From a checkpoint of a small transformer trained on Wikipedia: normalized queries and keys.
Each number is 500 + 50 x the weight over its row's rms, rounded and kept within 0 to 999. Layers, rows and columns count from 0. Numbers have three digits each. The size before them is the row's rms in percent of the matrix's.

# layer 9 MLP gate, 320x64, rms 0.264, rows 0-213, columns 0-63
100:501389380536539554509486498523510456482372541601519502484473479580524547505591500489533535529525471524518400435524464432526554491540431420557492455477533520506574451484512572534519456560541430
101:471459488515435505471442568470458555525430540601566452511475435506456516452432533466514440474494454504515516452489490484575452561532480517502406507456483467431589519486592522510394566388460399
104:522447448580568453521469501562497571560445550549493481498481566569482352488532526515632538513515431565495483494501420559492560558524557459537441536549521473502436566529488557492522442501421533
104:551450350476477463491421554455514434401510474588413548497492522438473480426532499529475422508504510489406540488560506490541564481473436502479526531486473474435375535483466523430500490474446574
095:507548527520410492503511528444480435506475519541501431436534523559460469426518530574485522504470575398452431541460380470452487534511448513448497488570594487531491668440445470475499457534486470
105:471484462468497529495474430527518351581569466540551493534436567555487578554553582517478498533525418485483494500542501550550535503505483510504544447539424632549431494425505550522441397508474500
097:498491520507467537501467433561479376466522461523508469427487555571604558550492551544413465411512524447497476483499499430537509574481568504507583495484424462568450417446502524533531551505625549
097:527353500489566502416405503508434498476530485542487530472519544475462507463453567533447536560543522498481532497536539548491356492460543515448510535593562554470496523493444467568462358468489506
104:545560449480443466516527418511600505546457464513485478567604471423599440476501472491561524505483513453448537550475421566471440513475525542448490458461471488528477496432531449460563354536537415
101:408503438521508520432579547542440504513449524574512463487506503465432472531498497491394450520394469476515496471415568533532521550526517566545548496537564464500519520522454393405482609607530477
101:493466594466505546551499469436536486465482486531566424511466469476511579482485554444478557453416566513572447441484532464531428549418594552530461417470506459546432595487463580530517444586536461
093:471501395466528629455498507611556550528496472404525516551535555486447470469500544479494536510481463495439534462567480440516489585546553575515475509529483498362509522463580408499481535461575469
114:558419517409480534497528543557495466511459501499520510533480478390455541507599578480378493422420458559434482474510476459434440508457484567516489441425486406522507444557430531515487480465496411
095:439522367492392528594474512562481481504540558478504443431524516586528537571474505529478581578496536536536538454542528520459518500463385495462477477367441470556491505522490509590500489555488473
101:531533494501426523426503438507561523521382456598428521413492515584518558445529504521486568509499544483489468582495535478430487493463502411468383377449450504465477464542481485478467531574541448
106:546500466499444545449460542449553441448470475432551496528603509381514423516561524548488515510465509568400472504491428534482517545532437509594564627416425514455486529485491482441469499471566496
110:468499543525523375511439539581537442562536465560492498504533479427613515495371507539451529500531530504426565485450461596470471545539596522475459439480497430526427561542516529547497538469558519
100:530598359433571491535482530518467474573495503471475508472535460582570446558576439518477446489514487475522419526459468465524478555563505532510486504469522474385437520477645517529432537499544460
101:498488533510528578430446423507518430467415461450462582569518545572487619519526468507560519506549497458448548457495466589470510458457480549429548486530497471480416494502424479537529542515509343
101:491506436500499529495423401432485506462481535432449485605533565461492517552429568453464474501491462496531581471450507546374392580502473480566514438567518427518536531478500551513554492506588434
112:565592558463513518458498453568474421409473515541576427498434518471527554477508497475521485574543464470543426496498528515482483591501519523546551521459491503468380552503580580563449499520629565
097:544444432439506576535541488506522505529486513608556470506475534538443705468504461514542492527488538504431397568530534530534499515519497574429518560543493548509515606506476551520471526498431487
103:589528554461448408588641500547442502496474452492530504524507532502505443472526567586612505503483547416618480539480522487517474535426569461470433454487556467520441494501505543485439448523545518
096:498541553545355531454567447525457501500491537525484560526563528549481515428461547498475559455571548406446452513509528476451436490545473543600582406494503478470398473560441464454534551501478446
102:511480465541439517425475445483436542547444483524492454416543497467544504554468444524538433551506408525484481480511416467499417520501393467468385476484447577541418578519602480426481564460461504
105:469584442452467596485461474447482452544475423521601513552451598544430432425483491560622591477475449465523492467456557492499505570497469529415523540596497486508471461431514489472472439502495492
091:557494412507406459471532610517491542508418527475449555473545528483518521497453477477483502480426372484486506464519439361476472520445485462472460487548403421445527446487443502532581463422525511
097:582590472550494426432454443430528521508468475508493489503510436517493557573477621416551462511537538479457452525635543467471501453629480462511515526510439524499433534574492505582521511469487441
092:458464471499505483496562424498412497526575502516496431436511518495467531502542470508393508551623400504484417496436420578462538553475445568502470552454490488565477532549576408515524525408467539
098:502477473567435512474385479519509527437463540446443484488417507478507431464458449523473440488477498487626521489534558505524506511465430558530499491425448507411435478547470602402437577415493439
098:575466522531533430428595521537487480466451476566521542448520472460575437505572520500535477479523402523489569450513498443474586406458481446499566443532445582444422470520473552422565524559432467
101:477517490455571503571404481435549585435500425475579497580473445462432610477535505545470453562537480492454432548521440473420545498523508520507442595530469501440421522507475506609560489461484489
108:566515536462530557511583429447532468467470536441474557483482501479546506515572523445431476475548448596504491552567495457515483569552525576468510459529522532440454501451558553390395543361460495
098:481487487503531426424439430444469503517531469618505481456522508534563539610462548548499533488458478546549382443558454567491527552537490573576495510477540455412576414492546472529465416532463501
095:435480491387499599514468511598541518552487577557503492529497522434449509468460620570451488533572446539539511463511561531570462510487528523428520438526507473501414467482631482589510499526494546
099:487525488418506503545528544491528492516528433615575482450482538485630578565596566653519501559489449534420512491439480513503510567463534454457532418481482532520529452546493499521497471492556565
106:474471606525540476451453536516531533397430508538594493560474490455561557576544508446562517481417453465548567506435516516524450501503450501392494499465561492517424558524456516557620441518507439
105:437559456462434417601492496398541544440500472509433579576516475445536520543451537501469533555610402450493519534507503528462582525486524531408461475452513407495413509545557481541529482496535509
102:532542499617427550414433551405514489524476530603493496574429503455424508510521472468578485487514546506465483541573515473413582525580528475456512613449493539486436552428528531512478483541525466
098:489514516457492559447565510432469543557473473457571504415468469479528452698499476528480433541502534452513496575492456549440457560460497522472496530448486461502457520504499513558453522606616442
102:536557430494519513444534530616604524484479422450507514480499563510528647469571477509497482406468480506553541506480576536554541519553544465449472385478539576454484509462515463582501492541460442
101:517524439563573570512511558595472482577623481472534577530568518441439434503457526512467612602465417542482594458471532434485476512448460556499470496504464479420496548526489499491567530506525493
095:554556472436525392532464512458506547497484557454413470564561449520510437525547450459343480405526553467537560537583510552493479561473483432541517569443466502462478549553528559451460542469513505
093:591562593393499466414614568534426587565513455515483545546508551467546538534492531506500473502444515461503487454528455531443496429517463451514552430506570456543500527492495506434577564506447589
095:464579413436450502382483492443494481514498454483529610517408567500564549487467473500556534500484520437538452449488439474517498557518560490441595456534420470487582525446458563441482606528507526
116:586515470457503536441532484489512494493429480446437438522454504598541503480517581550472536457470492599474440504462565513491451540516470556478438444407442528451465611466408518400420513573486454
108:477505501495523569591540493530509475440545365487424511581592516507512487475489532536506467589554510492477504512501532509499487530510583500423387553592528468496462578540506586528616422518506445
092:585405482567530585497543529416548552491633508489457549577415520549507485462499486473494536478471556543478544597581561547550607466554498479502529476474565465517480461446507505482447439432532510
097:475592545547471501509497451576539449446539523504457544528515542493506581452542502525485490545560577504458557466535461449509555456465503586528529513594509432469467487533469681496582509381492512
105:502487635504529488544473433542502459522444507481575481580476500504608597545450440520491478471543544532517468558534531495610510565606573469547580530495486545413539486528595508530438484486496485
104:500574434464529519578523466511566501493528572473498488500489527520505506453416472539425545557474480446488495498535549471496571562514317424425599547572453514502487497518431499500541542542419428
086:529524482613468424486670509570455457442468484432450504596527522523522412539505444476524485481534436550565556578494507494503536476539531447454561530465527451526534479566483536453474460407516448
103:571538517460481481552553433505540459615473403446538517500425547490508527518508464505408503397450501473451427576580385464541455493458559502509611443480511487562547553534476495431525519477511490
088:481489466569504475476532494449462437535575509458584556418500416459456496604428483531446431469485457474471533511588480588501552534450523600509514546547472586487442473505499375489461453534477427
109:485539498512491444406381542485549462544438538536551450505494508451461558512526511490546555425488439491559497456514488531433580464455410512508484483480476560567510537462403642551457434438489429
101:597596498551541467364504523501519489411523482486438566555466540500436443548533606507513407468519462573471531543454544448502560436540449505552522534573451541505462546492449491452512515524441429
090:511520568531420527560461422511494539492427494457527519453474621515513469548466510560514423550500568476553546549526549545562525388540567497434399472468529417534479577416432533526537542452498481
097:398495506420523491482540599417544484548480473487569511528482504505493548579585438496521550424494474439469440470543551507560478505546580528556575487472472510445446580505499491602473473372479437
094:552459522519408585563549538545532548542447479494553469544474510517582482513476502574455503446399516555549529455489564540531356508583484498511477410469490521482492463510569468544506573615536448
098:564446495454491519518481478437591592461383524558601516609507540494548507563527492488553446499489485474505548486567519490524412432420437524493499480441566494499363520493474534524533411512485485
095:526599463568458438488443436466580429516487486396488530397546522522558568491481456551460513529479560487578436520521574518512501585464492570474528467498511430441529461448559479480509383483566552
107:581546525487458437553513478491499525490491465569482464505604522576477439430575432490408550473506557503533552538562460514529413572489455448428453383471465501498432525497459467389495513521501410
105:555499423504496561482546465501502405397535499527549513539508581467525538533441588510465490493567476427486483568512491454557453554537517521548647554597520529606467484470491504450484587563496506
093:515542479478499522504603502485502601475520498536549480419503400455531584601576535514387499465453539441506572515530414454551463468466572482563466518499491437537444485531453515499422473527597444
100:517501471536502452530467483553487465487586640459462470560425494454511478468490558536357480505446482592525567507414542476463549435465566534539500570497493479589488518533529520482491407436504418
096:590412527471527502504553543557457530515488467525510574459499514421386486597497527453498547585526516438548392524464517474515469405560523544468572429504447471448465520589494507584540459487454445
096:528524535480317618562431465508582517490446558573533532504522524465503488557445422558494501572523513515521538544487533564578534538530488491537419532558525432473534440539487486520548508568462544
105:562499550496505495556537484427465500438477554535470481542564558483440489534627520520474476483490498475511481451589437564480504512359491503515565466519436447510481501501550559551548393598383521
108:517411434509413526499555517533496471448509515477597596496474531538517485605496537449496398513512524442456508558561566509664492587486439549515477519497538605496450453526508520495449527510533488
087:473467464599486491492518499455553496496396491545514522459505549532457518516407559583520456523504572527525436485498549450458595571543538466425490528489617456505498488561428479469459387521538616
091:533503514485455447495477530603543555457539572536512534501490567449479493537586486576493501533442513613584527546550424484578494563480529545514475403483569493407516530583434549457467463464509599
089:522462575413484470492496464503528490416531446612481410459562455518526597593503496464556416551513502568540476535495535508511539577511462548488478529420542505490472597492563573460540538455585571
100:596461519530480529460518599458539450533425522507518483538499490438422514487505590434472467404547456583508421489485432535439435506520491457406575471495508536523459608447405517556511519426494476
105:446488594488573475531512505499516546587535486573576441510520514519591498490528519604501508500515506522528487553423478419517446598485468593483538479441477428397603463508416543463562471558495479
090:557516536387578502532452479411443494483561516444508453440515483572459533548514492562521502446520474562508469542491416519578506522661452410502486506500516552545458576516585485554455476537441477
103:540475474537616384515427447518452518465517451486619561398471505493442473560531527510529586397496527593592462486457453530472475533549489497508497499436462454523462540536490541403483473463517515
101:519475583547558445455459531446490562511471468451532572483453522526508547495393493504565394526485529412481496409550498519459524451565505547413548576479543590516457495585559525526569426525547445
102:536503474558499437496567455453409541543524491567518615349498527523543505520482475522557493502487521521515531546588532579510594462427532505535550480527593501472454475550472376538473441525518458
107:542506582505470523485520491502490552513486486481532441469467484565483625447513508494504538431511549624477443471442367467519517543521510487436437430554441556499481549537402562459453404484562440
107:542498525425550415523463577467544555440508579507528469504464523494553531464609480549466545494441595576535412514507530499502485538463424451481367421466476510586523501585446507451461451488501461
103:550442534531442510473533496515495497518463595619443510533483539485582532458445467453531451431424486599499533428510585486540488496550502483494542533524625425593394497526499518553514492428471553
100:411455576469423511383449566530524499504520486513432503597533536544476504583534486537456442537537489509458596536480447519409480499550453527458498563580500491503547473453529542507640443479435503
095:507504499420510436509503486555478532483522571530488527388378517468510539460532500481419516478549561525515443507487379406501499473455527490603432413450583455489458580473452506525421535504546550
112:494541488592356439445397567562547504485488515493534596506524486467593470530428516531452521535522467456537515460462554615501504532473541484526529480460518494587517436508524478453466395432538462
105:473451504438435563457441562439407525542553591494435521525408517556494479450524569486511439475451462503448519535426488494498505577497454450445469549506495458620508560528528609608546479488502469
092:472643487518460557425431507529543466470382495586484469456497426476592502503542472503552554495453498509407513559483526504483471564477488406545533464427487531509479584505446543486403468453466559
086:448509404519491523468559519503465559505400492579518537384585532522496573522573428494503474471463447450515538616534521439481407574548549488441415501491491584471537516501536458530541550500541551
094:484515512517455502508482473446523525459459580469434492555557588436534523495468529479491486473543378467520473477511588650506567514570467393479468493466524454547456563525445538607553471455571529
092:515441587492557578466463493505501473483519472493576475489601462478460424479442496565603509422524568456607465519543449460508501514495503493439540509536469506446373494450547492530570499366536481
103:556581521512473466490484545576444553586489505610412513579486544517525481526465613511595489568560403499492505467472558511449557474477464415458562467443498428497458573547526537467565529524519526
103:512477561513490524510482510596439442439516518444579532443508507418547529454451527478512478505538535513517453544475466509408509556453455472565599623396392481475446552581523578479514505463531443
102:563385499524481430454473454519497475481435412464389540496511499540488535459380502577544533475485548472540530443474492457509519463544561529616457533422442560530498536511487542477507479573514380
110:480467541465629466441642535587494489556485526483385518509473600466509485558564589462477514464543472515484551577498490439520454510466523440438506398541550485468489477544535529534497480476543435
105:563488469412463429456420432501464534498532475598558492510387456476481537458567526549510428531508505440527514461441538551489468528486528509471573480348501492470431482390469509404514517473494545
093:467388502529464515454534501532534481509385469532383501473494516439467456486459441534458458539453449557550445555496539537505432508486523508371461509418568515569434559514562466479527488425402476
097:448484510471535487481511424580603468412491450512390521542524518494521584463415396465499470530514447537523529582475481452510480476497510549400489451535425435430529544585495618501517506539467476
100:476566417574504424570508563496522359447433477543400474489547513462477555455416535498488463461548505453464534445505529546575605581457523515465477549553474464495471578460499511463452550540456483
100:464543470508539535482550468490469414468556422569601540547496528419439530468508466494528474566578468544398435540402504458466482580560507434519554476475619444563526493562486535545482508554545508
100:487578473486509495512477556506491438607471659491586507526514513468532524559515580523476519447496494558485508487549566503405461517345498529453530486517536458469492458502489473521613530467547413
097:490433422463525535569460577483571499537459439494571439533531601408440347589547509553497482474443462532532453437530509556506525490508561506547553525577450444541541499500514447452481456479492481
102:527470527536412492492488482541476462508534420594511439521509546552619530553429525415573452454511508463460513603411604506533527515462443577517455518444585524526438530515560495449487555524470447
102:445483496518475416537465588435549621494483439587449559635555565485568494502415497463479465486462582559574511524539585512532547514506536516589446482552422496541536488471500480525474484486510526
103:462413515452512504483510447516560493484531499508519445490452440472491582574524497489432439451539546553522548466460480530617547504471413545532478522455441576530436690442491583492472491510515479
110:549447487521582536414505545499606436405432482477533462556455483496458580558412445493547545545462501599588498469554441452514467524496491517470503534563565616476505515493449475467447454532528441
096:541504487405496497526456539535579497430580551475438490480501424478497533542620582454553539531469532504536521523489393439464483534537514438451486426468447519444392511506571628502473510532551480
098:540456512497479527510573486526451496517460452488475582449461560468562490452444420426436436448433439497506575453466473503556580408567531503480503446529534512490436467581356460488570456485452444
102:493432492427438427511525544502505461525492548642531566449500536548520585482559652536546489472519446566452534485517536497460569515454501511435533528444474448423521512436485486537555389492517520
093:530436570511523517446564517504462506479490416503507528406521454500403530495501479531432566430436557452470535503544589469448502504568478564484445527507455441503414448384563530572571503414560536
088:488482542489410564588484438594471454513517469571539500510487506464553515481404494544618552532496503527464552554393423573476570472438571560611459524522486452482502499572440488497456467509511529
096:441528497492450498582497510509517647483424508404432530428489517464542522532438551552485456536415529439595593464534526479452511558480516526464595547467527520485449501480529589466512420434528524
100:501485445495426458507580415492512456596498536486469497416544560519497467538648482551542417506455449508479516550540491459502581532576474528539408446526465534501445495445557537472499555630494495
108:608467520582444510511468469591558512547513429443472499515505508385518553508554541576441548564528554570474468475553464504449423489504563582434464578458554468492473484586583469549526507548503528
104:486601438491507462425465452414553553465427393472558449512540597518526430509566516489540552550497588498531511523493473482481498565415479457497461467480497480535538438620471535498563501453600457
096:448458570452431512526464515452553541490465527476587556600520483513539433497640565462529458452519438495448493480507493480480477536591427492431486492604531472459527469432494589512546440424495429
104:522471578451555463490477501463452539371433472542622565480452430562559490516433545502529431415428442543501425470504469540561520483468523469554482507556529460464482515509570513472550535560390514
102:586508456476539376482517599542515532540483480511502446453638427567502482440560477503505481500512566483540578527509505539514575575516579441510495444555467421508551498460545466487465597483500420
093:416471504513462485513428509438497565399540483504409471577483573475574523567429453546576572507466502537550496549544542460574503594557518588482480509400566505475520506518552484492510446395507506
112:503461494553454440618461492512484525512492559564573474523418451539506577435468608542426455513458467529556527502416490478523519412407523493525545548466464481546414592479457546427532488572468511
108:482478579491563525483516440445541527390431489659505499466509393494565464597459503575501487614489540476450472526536526499550484495513507594553505495520579517443463547502492538492585541484525521
097:536426439514531490484515548489491460461532419485530483499523493581539512546599539607483532426556541464582514536496555515561545600485641544479413493540553503582539509491517493575445478535571523
105:461493412594531557528534574467492398418597488551514498449522455424506426561462494484545595539446470552408496565467448519567495494518474514475539560535514487482455486478495572447503537466620470
099:510411510544452467459485483484411487516351409438445422595525510409481561488524518501554439518460487514425533486487471504472527500481479450531507492512578482516498545549442524484410444418393462
096:487493573538481487581379548475472486552521564489562487466486513485490559498540430536519510506466528525488452423504497574562573388480413527523456469617483479490499542572472569425514481480412396
107:507491531485501486462459433552481549455412482536483478557523559444539573577560547534493442607455578611495502500514550603433477400548545464517464513500501565473475538461560453569532455405499477
102:439432481391447479501508496469555526487515546490452445510566477567474580515467522569485474537409502549509430559604458491561401473561464537516610519556486538468515554466591444504486496582474560
093:500571513485377472468505465643516549506508482573517456506438518497473528444565466548482529580509476494536490469485402575521569464574465541431460500561509476459500496571442505570390470421523548
095:603525573511519460542555489534497478471496480433417572455528625492484513460505418448559431509451501561542529509518373506556527586479566499410433462502532491566447538520458523491454438553510454
100:497511525555497402492498483462467512558465467506459448475437500450463562549497459444501615450539519465547586531487570544543441462495472420479536467460452384506425560597473422441526442513440416
091:417426524424431485482546445507411470552566525481530480465472511467475542450542564500471436605555466554433432536485484579500577506485409478533479496511541504498493454424456435446477638555475492
095:510505545452557531516522531551488595453498479564605589465471528471504544419578489520428455497505498479500513487496460583613539488546542545572508428556596586556529467527553486463429515511481399
098:482579398482519452569427443464515525520498521491533463630463473470541474456485523555430577537518474494425585469473564524508428502462479540521512599584415483535532549560482539473428462542494411
092:586512512467492538502485418411509466536423454446507480476518449452451480524492504507578481619562519488468467444580436532591481373451439580437484537528463464443505522528582506524511481407534462
108:478534553481522500473473546520533516406468495501581513371410502420484591546533543611419590411496431484522491497454515426488530490537491575535504548423477477492500523513457540472496604515557462
117:392560468506500433485499508535462388506556551499560556412606496477461496459446481527449522608541475525491478558449512541536556523516562402527607577555503465567485507522448487530555534481540449
101:506483513429454408458445493455507445442429514532502581547545514458485452355476521544521502514417410550524536499424485495487550408435504466525477480572502456422615475476517466464481447464433463
097:547459410454535494471475500418510525449552486441600483557524398474406406514560535546454520512431502527453529556481501588475485452449466513516498534462539461482607512493465585439471438460586439
109:525537548455483467527488399482493554525423437550441503460470539524507504459450522561480464511475476462564410433494418571489605405499404489526571438545487444445481478528418421520503447538574440
110:501466524492445468542490508517509476461562462490541481553428498600519530450540499538534493388506478505542469447480489479610517498534473494521413451435487541395409534539467557536351490580463408
094:551500484463460560380478561566519510489437506618580570504463408550433511400489481466525561474458448549549467466459430446502485485566447536515515514530569582488524453516501431489453496434451437
101:548441451577441510538462500602430467480564485492463495518474515416563462494522581547547530441476558527491479458396482491501617464474497496447460532453457468392531557529520573399469523468484414
104:527527456483427500474383485428600561483431469574557528523567558541513494517508495530469581597544534616587503508518546548546463481509474549412528567500420482491531458477451486505545497504564577
100:447429547523511464477541455514481418529553358568513488459548422440563549556573483545454473568468508501433578546547416565521538546597457508521547516499518465528468466494503428458432536478426484
103:439499421457506576474472517423519454465499519484625431521487532432566486482534499532405490496491431517479511493471491468569439563562388527505500566582566494566494544608474527496597518430479521
096:541483457534501539568568499507514458633517544587530553526546570561502458508450446452506444402442461524486464495554594454473426576520534553541561515560459525471419533455457486491525411543497427
100:497435498526458432562520489456481458476566493521384495392488538436479481515569517553585548488485464527450398511532453505505494524419382431433474457460555479491380524521471539463594520507496507
101:449469504510505495497524498496630452570522428509485557530458545475551370531461472412428433516383485493421508494507551486563549522485420604518416481490488502528533556610529526467471490471494517
109:468584605472483467502526429475533457540438568610483497391433538505506481449468470588520567512447550560500547570495545503496571390522554423518513521462541532463452559473579526484489542571497481
100:453492422454518610527507480573523544573480446564479469484431547425433619564495470473503509481488492510471516516441572484537511471531426463558476552469459400520477579470482442518542553401558419
109:495478548440510484467431533483593552452512430558470476458485634509516490534505457506477505478540487602533482476525486549499480493452498476642547522445515545480463584650434454546559500519477429
106:497488514514536498485565592483455575551403441619516492452459515535413498541509441558567487462504435562459546443497588544521521457540596514514511565540517500583450535539501477441473456378498538
098:521561489424519487523556526554626533562445470482489443469487511548533478448479495597453538475484507488546554541399525480462433550579547495526559487528558469511436552519373576440509426465443565
085:484463488547534485486479530519536458602590487490454511502506434482479488509506510563621539544517518479561506538371485454422579491407497486529468554476468544592516441511402431504537484485473370
101:502472553518416490514532497547440532565499478510508475421534513551412500519493526461509516500435546512471548428500483427441548485487470419481512385546456440459350443393539401509561518452484450
089:536562538442408480564534557500452473449494503491474529527482488466438528473461508501407520509455473432520535520464532392473558418509559546495534444534434382509566465620582444441482540480413506
102:543587555568490497436424587407495514493487493507525571552462480466538532563498491509539531519521553576456484660478612455544526452445497513487460494558436496446514499539416516478560465531476414
104:478471503509535468559486601518487450478483465484566502494501540432542368518555425520483499462397468520500566452542381579511597467523448486386543475553474475421554534543512489551509438527504462
099:512510471489563454450417503492504517485439473513579581462535527613492500548579516424547504476527449620532543557494424558432511523481531477549473410558450522522508435476498431456469411500438405
096:448464376479422596476496551529471526426479410508551547571504550548484549522543594564456514459532457545475524549463482431552446530495490514477537489528499559428590501532506482366523554557537489
106:500528537540513468478528448499502460621509464571487556474519528502436477519403520544519600473521439423571533560646447588424464503466518582395544448544529469481477509473507488469516495460546454
101:612501500568488534433527470415432492449434483498482545485515524488433538488574497558484411446526505502542486392517474508468570416584529535438541489564523527441508419495430595538414536480440487
106:514537520490470524486503445434452472444471436391504550577484491533532512450462553562607484587613579567565552543528499529522505505536553401481449556505469420496438536420546454473452477477525448
094:425433458496541480491558533529528510483512625454564518495417514558513495457564514513572488536456576550434543513495592528547500552590447496539559501433552478535391409482522493472458592494464433
103:534576511429569441534520489517492489487491422500469555587433485462643465453550503453547490562445464552597526573454466482496411509467450470494555498475488459459493633486524479477531441520587533
110:543495561589561478499487401534463506497450490589428527463486591581544480548489555508490419520449553585439522474539613542536527555486581469593476503476500494506439487469573534505403543533465531
096:598475507520455534451499473485513523628500554506494484519533478585550508476463561475473459412461426520486524482396576500452557541609462492523457467564537475493494438531546531443517546502362421
103:604490455480511451519559433522393449561561498472525444578521504499552485507507499561517491512517385523525441501557518634527597468469523478551440471541521475488480568459444528505374456506435493
099:540576495624442536480554527514471449433460508479488499488532428590579432470483507479523582497483404479552440521475548529448550497469434505562559482486524372425475507591584503461485468554497527
098:555563501389436477518480572502528463488480541485504494491539447594453503379524534529513513411420531538558568587496507427449530466535543370490522497546497440555427583518539562517478482543497503
099:525532538395491449492530515433552454514531552558485499502366450493475495482503417447459486617526518567537555530466436530450524535503528371539483561544583486489538496541449587527423468545533467
093:455433440530450647513601487515514504496526639501481523420438490489589576473469446490462527484524540512464396491517483503524553538561552485478529555574509437517504503444511598452540471453510464
103:443450493499480529605553515595494532458479466422571516444581576412547480453476500567502585482503498527506406401512415472589605472433460477546509500459505443508506547551510485488499534530560530
098:481485472585622453502422463567549469497497487502522488501502449437524558458495582469552486534554554522499467445502576600433496492454519406473516441514612486554460556531585546609533475524540533
097:449415514628435481473554447492510453520467475508457423556514546366559525478529547454503512452498497536509501480574436615532438438440507530453586527516545516528420543570478512558486558490457477
096:513566420620442508488469482552561520472470499530455470539461515497459527577555570560438455495606542413511485580435507529505419552489560531554482523477505488528461569577542576593463554534451481
091:532453476549558553514486509477470520464519527545467526490558468476437523675598524448506403443428521513498530509551415451585574473463476534595538505497528514480475519445478502503386470581513466
095:482437562445587504471416477513551394461503506567515547458441497489527534445538509586502507491612542561520528638533412444452510507594496471486501470468507444474453504517582432505462458432470499
098:521547523529560444406526566402435632457509626543466513452527508427504452490527461551549513567452487496545443547438473515492431511458562506463482452439523477375469454532504515484555513525532469
095:552555494365482473443607507536631536475463542472500480580463486505549430442481560549522574527429500421517499459429481513542518517511490533513569531520514485499621535380496503552495517511525481
095:544432528571515569588502469543417517465511476483434559525478523422435513616478489482541448524530479563536456454511485515567502501428489474613530604478458523448604568525493542525555532487484408
097:506426411401455574621438403490508512515482460574471512545532600504493458484492516519534550503474536438491517491584454584570453451495434477487481434463535506473479474441496472564590483507411456
096:430500566462422447438460528516509558552505467570520552572492381428513461525507439517562499539565497547466503459513510563524546543509502512501563487557397489548444526543607536530540424536616544
102:426576544482477464443471445522606375461454536579508526553521506539580532383471513478596527506500485434553466569469519451473550602498505494445520514452428441496491551479507522552527452572473504
099:470524468558430493509476475580481510468541477515455532590453478528527590466435539480490509499574524440481528459501546441519563517562591524493528630537554506520573453561532581468452457518577365
093:524495500527469542507405450565470492575463462556484523486422456476500481408469515537537490575530550408516537493357466595521485534449473404503450480400462492530497495597463430479478511505469412
095:540538480491510505513413462527545506517390490493554459466393537503474501500478382584465487533485404398598451476506506537505485459406501547560520532480496575514462529516498510480424382478527418
100:453471543473533534483479465533397636477485467524495427426490476571536464598587521503540492522512567492528501367572505537507481454473483506548457538469468498560473543534456540447543484542473361
098:469506522468545525594553460567482493457470570490475501546448493504606501473568537623536572553504468558544496479552504401474542543540608472522480528551509405473500488519561490474455471594398454
109:471480430437439533624560570541466569504436487575544482541525475426499404500518486510510444531478417504443478506526468462476457556503515556543532553467528369548486452571418519464508399534467486
097:496465472553385478540490555563487559525411485477456456450575519506490418433532388535567461497464442483498443557477580444475505491455515552465488466434513385444500530554441528421517565546458456
094:536487563529524520499529447404451534457461492389517481478519558539531488519576553572554554538450504485555540429459474583542520466580428440471471465545538563503405503401543589535425518495512426
091:536503424626523388408431427513430520502467518461509468520564544479442485545481516488503470498452454413477483437539490535587495547510437528510447434603393510454469523508551463494561492438514451
098:504503547475546479385470522446486535547429511558514491472485367437540515467401586555464531490427587439415545460543531539431500463534493596479560504464528532485511462513435526534532469442547429
091:465526465551439472566457535505479431491455472593562458539531498454557441467548538530496464551545490527554451466447551509428480530420497509569519538436548409486517535511616512358440545450422486
098:595479427486509413404501549398512454525542450497485580501566478507464449516476483452477468502580494530541485545584466623405444522558586506428513481550545456571477551525522489514424481506532524
100:513554497426404526493541533602558466563506578556575501459502465503430512494585452493462537457476569511456494519467418545491579503496554631542544430494534428492503457458523514405509499440575530
096:518457473489546439488493531512454541509558527541521641493476547540449502626501583527594532465486513510472428405585543471576572556422466494478442450514559481477492430434529472582514528512515458
092:511485544475461459473519480431521536424481449478487524480448495473522421487392549548527468416469495524530525474448527451478476513387490489459446575455541369459456502483567526507625491524640494
095:522494528520506459543492541460530504389409477413569538428560543527503519530525432591435465493412523598588563521483520427585544517548487546580411496504493556480521430538556445521527515523504468
086:456464588468450625424462501559506573575532492424479554483465476415432480462418479474522432502503424557547508477480450420424525396502493559502534490544511424434473525503509559450557553492498498
095:460456477351457545569492419447567466471457478492461499493530519522461491487492520446483538481509530613492397482541501420557567433478497512507595564477517437463530595474458462455454407484550459
105:539496545582408531577487521519429561482510494434464512415636517517500500511474504481574482464505429507531491577561412458524544503492522419547515550450540537392472529601539538520524434470480425
106:412476476400512538535511435478515522557511432549557510545582468458490454526457518490445506532591509555531506545541477597539483516488655529433493557528509417480518575535576474504500504380519473
094:562449435420542473480522545563496555484542465502413546404527423478531468504524527532454429522415467474430464432620486523568495442486520471485411421610520514453465542564497512511540543497570493
100:587511438508449492511528613488574585442540518497450589513499422473437497491499513486485521476521549461389593490493527550579511560509469481452493501518503448436531479487483494546544407567476352
082:521583476517469525496520596503471453450421470521528448478550561534569396559485512403542501497462487451608500535478488525457506521631496473594480524517492521549481548533618562452494546497463416
097:503482506449551504516546465440541577512388448506465576541558380561441435484456499481524444487511588581444466490463466478551496547516507595577464440487485493477430544477620483521501548434556504
092:577554511513562542473507509421409594438512487445470504453530502538485479551467438410380456567505512473528528434521431494410477558523506480476544481451488493587438555406480515512484442425567560
104:539534484439443511430588531581620499392505454508504456522526497588518488458546524585510533399495526563473452473512568514540550499572517532477472428417532527417522506520537534533563447511592465
107:497471491511443392409510599486489502555533494623472511475554493474506482468463599410494516401532544416587523533497490517437500592462560454401510506494517476523441560550516505543483466440549481
097:478555511459428478461532525510484390523485493514589433600516461359457617491474522544466529600497471520463461536537543522477503543552546474534557541618527499443540506416470505473494490432460487
101:475488544456502429485565470483454515415458506543553519449518515540464523467638578507532566541423522415490482482542458540571506587502473557514492549440556418550462582371517438511507522561492511
113:476519607519433465551552508481464531539457557543481499488549446442482469556516536523431496491402594552437508489465548480526506488556465586383461483585621487494527495601557470438462460515553490
101:568557441504452500534616526551550497605539530502415430508388494520530504582528515468372485443470521456457566537474479424517495551506528537451557469558534427501459467477451458466483409530492520
106:494431486618522517525501496501574518615569555496502502521478517553587496530441573560478511533470561537452362528510502504426530499555558620446495485534490468490509509603480486515505490463395466